config.yaml
num_hidden_layers: 12
norm_eps: 1e-05
positions: "rope"
rope_theta: 10000.0
warmup_steps: 200
schedule: "wsd"
max_steps: 8286
Each number is 128 + 32 x the weight over the matrix's rms, rounded and kept within 0 to 255. Layers, rows and columns count from 0. Numbers have three digits each.

# layer 6 attention output (transposed), 96x128, rms 0.208, rows 20-37, columns 0-63
188183131120091150097171067172052129087083126189102101126141147196111116142137090131142102139133140116175089113141113141137138109132095104135116170127116137107137041107134177118086099136133082
091101102077151157138152142101119141083075152119125187204152118101058094140137109031093167158125148168195051106148219130173096164088069105113161168137130103101145098103140140120080109141157115
162103127137131089082115079121155182117212133093141099092101137170118052135148113149162120145081176155045071128096168198130086068096152135180088087170126084113091101090117188072047141118147144
164099140153145169134197072146081177165086139120125059177136125129082097165098119157111134253123157134148119054145159201083184104165124062059157116144090160170121082194119044085100109110120132
144177149188133184071156154185066189173124144137126176214151141138163106115115192113116057131145130114117171139084188040116191165125146059137093134142108166143130144166131180141152134187111136
128105096108103168128097159118088145118128207180088161096118062125069098108177105159008182127122137074201103171088174075182099182067065097105162123161111118140172133081106162093099071076166074
113136077101150089136177104135128130159074168255088103180159094128150163174119128094137143180130083098081204129130125131101155125112136091101185197165138237095088050132088044146104153098092152
069133110106165128113137140116136152173158102092193119119179075157147216034135203081137067188066081144103118120051195060145136127135214161124109124127103081182143138144118150132203146096119153
101175131240152123143142108141159183104181117119169056092087099144190148086127131111184073156174169110099078186140130133164136129177181125174073097166126140100168109129136172119080190137163107
106072196121139135112126104051112138132084096132108098119123166103125102066157117085157129117085092103088135121060141129112114139193167074055078161138151127149121183187065097073157115083102208
070074144146049164126095089088105090165139192099151080072153104085082150102079102152076209112130140124108165098053126152105102179095237091079101193081105082137120109155145103088125112076095132
067150187209123066201086142134126027146185114143052106134124174208176099159140124117156127077138189143102122071171086154065199096196203132115155105162109153046122048167153184127091191152115131
095132139113108112068094150134150112098124169126142104115144129111118120141152125160139131147166128082128148110127087149113096110122157087154133118100151144134146108178101113121125116160128190
059164108132104167162140165128087083112115148166176128125129127148151146138114127109145154129107128097181110126116147180086107088133138111100156137129129104123138131102134149163090071149117123
111111142133138174142131154165181091107127131135137128123100150153119082190109102115125149163119093096161126138119131155135129173130186166151177106140117118149102103140106153117104134122165085
140117103149188156158115174093110083159141078170092148148117119105119177116154139129152165149126107109141158133123183170119124150123137132145103075118123170157150119133110203130122135124155123
102150142137106181120174176112092125115078143155119141192137109200109157074119135166185198133137105093118115175112110162125168107123133129149144107147083177151145110096140150181140110109131104
133151215157134163105122146192125122141159128115154121155163129108106136163171125079137028116127179138136127147152126126154188160119125195127115138062099085079131144093140093169114149144168110
# layer 6 attention value, 96x128, rms 0.0677, rows 21-38, columns 0-63
100144151168139091150137179101113136149079091161149095121093058138142059133134126101079133050118127165153126158073094116157131123110179127091093108142131129102152110163147100151135178171126130
110106132138102111120097139072141150147111096118109155092113046114101110160145104115142131127149104137143117194144071116171112033136154127102164138155184133210163133111141127106183067119197068
114144100097080124127107141110101111154162130127181091114182161141128171139164091234145070096164166103151121172092115116145175153109124141131146095114134130110145087152102107124136090095155128
143133162101139170082118117116149086090106176145178099115126118087179144097090139101157070102115097128175101115156187127098126131070120168076219096155094130118039174146144166092117150102140157
044120087097120089141157137128132128176086065081114112177055133156142114101130146057101185080166064172169101144126112198149092144195147175136110126123064175094147095107149170131142150194059010
139112129139146185106144046121133073149129118143085116160215208151146122071065097078123155116169148160144166121105182161116143099161105156149112094106133147180067193155144104109102127142144192
151086157121147145108128152205119105096120107131174080149137078113064161088120113195116078117078074163137113126119122115114149186075152118098172175105185120127064175163122107181102208118146161
179117130135119150094185122144095060129108157202105132068068158162084109113134196139081148205091170117109143075201045117101134108132130130096207191155155150162135120115133111138154097170181126
112087216159098110127110142150124118098166136084133077126198159100164164136128143157199087106159154133106127201108132144114143116106137113147123123122098098156120138101120138104126105079131096
136064106106171145086120125140124073057095127101153098080116112123116230103133183158046135138121171134127117152074181158060082125123158157115166132124100142174150135150056092091174123141131106
148176161077131174164093110078181151155106101153150171086156157089141171147132132190173152140143136151103207135143154102166135161185021068163125097102035110168131131126160106116161114145151197
127118139150132125114157115105126125166103088145107156141149094207107137127142160091120125087119126124148112111122119144159119148132169124145143221103077135118137166122156136161137131102104101
115181151125105145063150130085204164173126174134078101141119132131128125120146146222147131150172164128095105142168152123129081099075148175083106094143093127153137175156092115082073190153150125
110080130120189140115099147107112177152092124160150111175136075147143148188116123152096096116139140128120150145117103117142128155136096152049133143145165119122103143140146151129127105147093165
075185182105117115167165085114109131098123151099113087102173127139166070079138087123105139154172146210136125065177076150110139143121179119111128159182168056123156145082117161137169110096093111
181134120199153139150103123160117191147068154110092125135121122113111063167167145110131133074111133143134109105135124164124100162119179110151175088147095098136151167160148135088132123128119181
105081139119160105104152146148110151119081120158145141103049138057109151146060093134087129159178113148091134062111112124193153147168144091094094119114206108171117085151078096065165128119106127
100118164154134133164082104147137143158081115106144151144076140154164113125135170130174113147141164130058182126125162088080092095162143140147127155138109067135155126162159167137110215174149074
# layer 6 attention query, 96x128, rms 0.0686, rows 32-63, columns 0-63
145127117125137128174090139133061129124109077168223158079102137163126100133087134120120143168067102162140113126117106126121153160115134176131085095132089119114119119098132050069123111150148141
114129104133118131123183052158147137183116106086150053162105082136141121152137161143153086144078131176126083107139129125111147160152153057115164128070107123145083116152147107165114155110161080
117065137151101079094144137147124145231119153080172096064109175179127132126129172166111099121149178155149120141117144175131162094117120171095116138097164119175175167126155095057136163106135111
108162122091141095141134172138128124094121166156149107172166120075090131119122128136156127126080088131125101127164144149139098171090090110141110130133162201076143167104117197137146093141151123
103107056149130122159123113071127142131077114134207168126132128107089130133151174114120120084105156136093143131144179139141110161105152120130131107161184093094149138100106060068157118141133159
118085109096151084129114106130115216161135150097186128137176076111134141132107212114175129073147134104099098115135169085144115152164148171106083100094138125158153136113116131157155122102138121
106134078073198127128140117081160113112094072102091080142100104101122148189100139206071124090100124094051101084116083097154082151096125110108173080111145179168192097129139224133150090141147097
092115139113121201127151142073133126140054094169096139108098133131139155131158121167120186096119095090120145127105130151126121164122165074137112130122191142103097146177101084139142129113081131
174162123148104075150096180145208116129130161057142131054150151117124129055177127176113128196166160163168100148112094136133167134190112110097162145144081130074087126094043099161158151108085093
031132133111132106122174090160096113169111114082074134144188146152106171177120176049130109167119157131177137094153148113153115100095127107065079144185121134129141143130116150145103121101101109
146159181086137084120101198194145179160194160138098124160123128121140088146135131196157082145130109075114100075132070095141092080107150084143156136126147195135169093151135154145131163143123151
094128150096158127123124107129144191072101091155079161195204073113131179190125153151120138144153089134125165101169068121140107091109181093203145120113097175164120164165097097152107108187080204
107054079109128125137105117088162057088161127130117174146165075099121119121108072100178117159171115136069071110123129067135077135132178109128164132166100150145091112100098197139153112068215130
147136165146100109145122140151101147160238117148046155172124124157121151149140143108036091160139123129133117107097226081134185114146175166102119110135157119121146091139134089090172172069158133
083133111094132194094104172203172129160163127155105136118105149158123142141174117116044056151107102123145089131172142133118125104176101071161139089141110145149162110129137179082107090198119135
126049050075136082138154131119113131095129128104142122106161108148090139149157163128055136128061085163122144161085155124152135173093114109107048048127159094109150156136121154075123112123150089
142165124121136133082174085122141145138120185137125121118111158103131135121109098157156138095138166124180129137139127128084139085142142145119132143163149063128097125110132078081098137133133128
144107171116203106122051146098125162078147140083089169126105075179166118143140131076148128195151060133055054085133129074162159196122110126130108118054098167175129141101106130129219117138128127
152158156132169059116128104150149052131109140151177151074122122144198164083152104077157137045158128103075164082082097042105152133089099194113121090116085113116187104125144144115124136094119096
085143094148114101098110112119175134160188183131109108083138160152124108166102138148166148107134121101120176115115138181137158135090131151197188083123138076095086095074151105142208146144167107
117169185120114105150141142207154161157161138188145171098225125131150162140170124157175127111153118093150100160200112132063179108142113164143132140121095128107129105147153114117091163125135104
135158131126149176108172123068124137156163104164122133166118142174070160120107100114156167152084104122131172206169184118143118184117160135122082080129118135133130183141165128139093084103140119
115154165118151138187095225164141135173141166102196117179149130148127103117126139086134141177103122144183097117110114150055140129113179144131119136143087181176172085092112070144112097101130109
145167129133045053071173083180120175150153095072164107120096164153131090117099106099130120124150089133151154081104132235168194098137072148113122148092129133191148137099142082173099131117168142
137142095116146149115147088130152133090158068155164125207115093075162129140193101168115116114133105173145104110116152111132159145164101098115160143107117179066150083091147153112149038120154165
149148200173143195058037049119128133172148092108149137144099106090147154129139140124114158164093083096146141089091068121150157112150099152097071127088066124139098127122176139178118091127126137
143125164044127169093136168125133116169182180073141108113088107174124045133106130092100081032064190162135155118181118136111110147127090079124176083120186134106118161204093121200090135129204082
093117141151142129131156133097223155104160135115100095101168118122109174166167118109140120151128198090081158114120127151166132108120127147162149125086128158168133191087054171099165107109091156
161103103152176133121092124176092088173166098173148099106132075073113169220100130120147088179134131064127125170139214127113117158140133122192196142161084147223177198166180133132104147183103117
139142105192099139134178156200123104141104155184088134175137128174169186096147095171128101126124094099110140118145135144084064103140104115160117099146117169154164022109193144153090111097147166
126113161177090074123115087151192146201108023138112096148094128141119128149103110136151105154138171171181164079163120089045132116104171118167106099109132153137073163116042138137175179059114111
106153131089081094138139164085115092083146127162148143098209083144122114156104161080124198100081173124172188119125120080208161172173105108132113134115186151168097099089071097194115163193165105
# layer 6 attention key, 96x128, rms 0.0759, rows 32-63, columns 0-63
120117086112112174098103106170125137123169184172098145159077121124144131121122082160168122078120116071107119163165085089149109127144092108158152132133152151103103129154158099122095165112105136
093117117120182110140111123111212132068114117139164145141125117176129085093113116110138184103105079135135155190122157137126132080114137119113099097159175143085126111116162078115088150144127110
146153105147093116092119121136153154096142106108092093143173134111151116131173092119127114154140164110155071105120128127114090159165166120183148178113065106137119127127132144124093111127132194
149117166121164140122151121160115073160105123122077149147114131122090104133127160104149139121145147135132081168189123142136112114110138174118143133107081133119100167172124125158098090147099120
158107129099120193169124127154152111130186114150107161134104133136125137135094147211186120084099116117105117173117091171143093087143162109111115166130176179138116128154184158105080140124102150
157100130118113131127153118119128175114115131176111181190128105152128159106130142140134114134159137130099149181149120173093096115087175134187127131108171144135094098120119037115115158156097170
130092157143103140173126142140100108108066050129129166094120131165085121122157158142093118135137100198110141160144101119105199161113143123155084151121135121145082131124101107153165083162129139
085114138109124056132111123118165064191134246108122132134083130146154165146162165100176144164155120063121107152075089106140103097123129134114150090126121127105147143125120157080147094080111104
126176149187140100064159116106112148124172208056131132117094122096139099162200155108143124125110140166087094139134098138166117170147128105158189090066034099088103123148088150116173122121143118
114151183144148082146178091155157153127122172197153156165146093141147138132145115076158108078125128116141134168153139135129084167115120108132107101114142106106170086135153163127103126128118160
178155139133121123137174118136107157108114166141118141087133078160105134130157139079116124090173092153087110103157067124080199164044103110133081137107158131133147110072109174153133103086143126
094117118116170180145122182136130209039181175147087090149146112113092133131148149184135176109111176179152172151151087172078149135175124095046107148113136130162132149083197128140105193121157156
121129119068135104118130098150147098128136052091173189109146116139125182076117108095137108118091078194140175162150179065130175126157149101149137087109074148114086132098069179202131151128225144
117179132183127086093110112149087176200101151141108076178188158148108175115122164098096078142120189130199070087075165128079153142132200129132116123133079096175147158108153164164009131120149135
077056101160134157109151108176142197105150160184164184092153125170120188162114134115074139102119122105149141128107215115111193096127134098165095140116098096140113127084058109091053090161151134
154094126096142143172147160057128145142123096145141153134129230146115080052098143205162117118111143177056174170112119083153125077124151096167136118144083112100160139196141143084091125108127127
163121092099190117170124127109092178065126118132148159084096072230076141117165181114144114095131088121017184112134118088110214115137135127110142115093169209144097114122137151160178193136157102
168127129118141112099145094105126123086126171121110145105161107191133102119116102105129116085173096121023126092164125100160166116071117164155162102118153221129126120110101205164105131145133148
102179161197122073118101138134136111138121114126137078153150135144151160179095107142091138097125126063120158131103088241139102197129094152124151069092147092142169164161148043120028220023086123
092099080135105115145184098159145107092113092092081110105172163108104115097147156141107117181123110101119133115112127154101082122180130130153182095129093110117112140150129166151151087093139113
171189131152139139084177174164142176101169102176110155155121166159143076133194146120175097113145099066171071115157136135154124162124083140173143140125055082121141084084179127159112147142172150
160162082098179125094098053093136063101127121132107168128169148093137160119111130105160175073149151102100120143125161106124130126105140103091115157163125170116182127130116135130102110115137098
141133116103133152107096189122112086108147151053188087084148119165080103116094136145151170158137121081200120108121119149173130130121120119043102110075138080095105131142132096117071114101141144
092139122143114128105115144099172127178105079064109102153103158115210127072169098152116093114190139175119091059138049106204187149174108095163192142164082058128158145161185128127110110113162135
142138103135094140123126144128158146129132114143114126116108137092101094146143091114140090147179107169151135123115093105120173054076078107132129145128174152134115166174094145123119117234050129
074128160138082158140129142132144159065137103067099099134119129092168102121134136128074092114114111112097162062109145060192096164153118126196106127169126119138135091130121156132183112184133167
093189199102143105132088099108118090169119161093187055137150116095150162110167132161140157090093074103115133105104137161087130086145172085138088113084164103098141145100104135108109040051150122
117087168120122136112086110128182116093204144142124143132109180151118133131112088158150148116175167102044098129113102133104120092133163130110100074094151145123139185149146111156114095114127110
138098123161169080178085121161136069137125129164149135144100121127144166100129081120136136108156126115182094096104130083087120166120109138072108119072183123165132112166154141089187140076151112
160124065168087146092162136082123115152188080154134160113132149044124139080144123152152083122165114144138164073047143147150131150126067070098136200148156132184139170104121096129187108153141052
138168150096105116161142151161101112131155138084073065099172148126138151099122153103084142117172153135092089144177121136084127091140118127172099140092074094092085152164132108152159172145124125
091137089136184174088142110095146162160095044125121186157106119210153108155152079183125157128141135116176149165117107155119159186136144167118154165079121121082146164158128051119120106148141095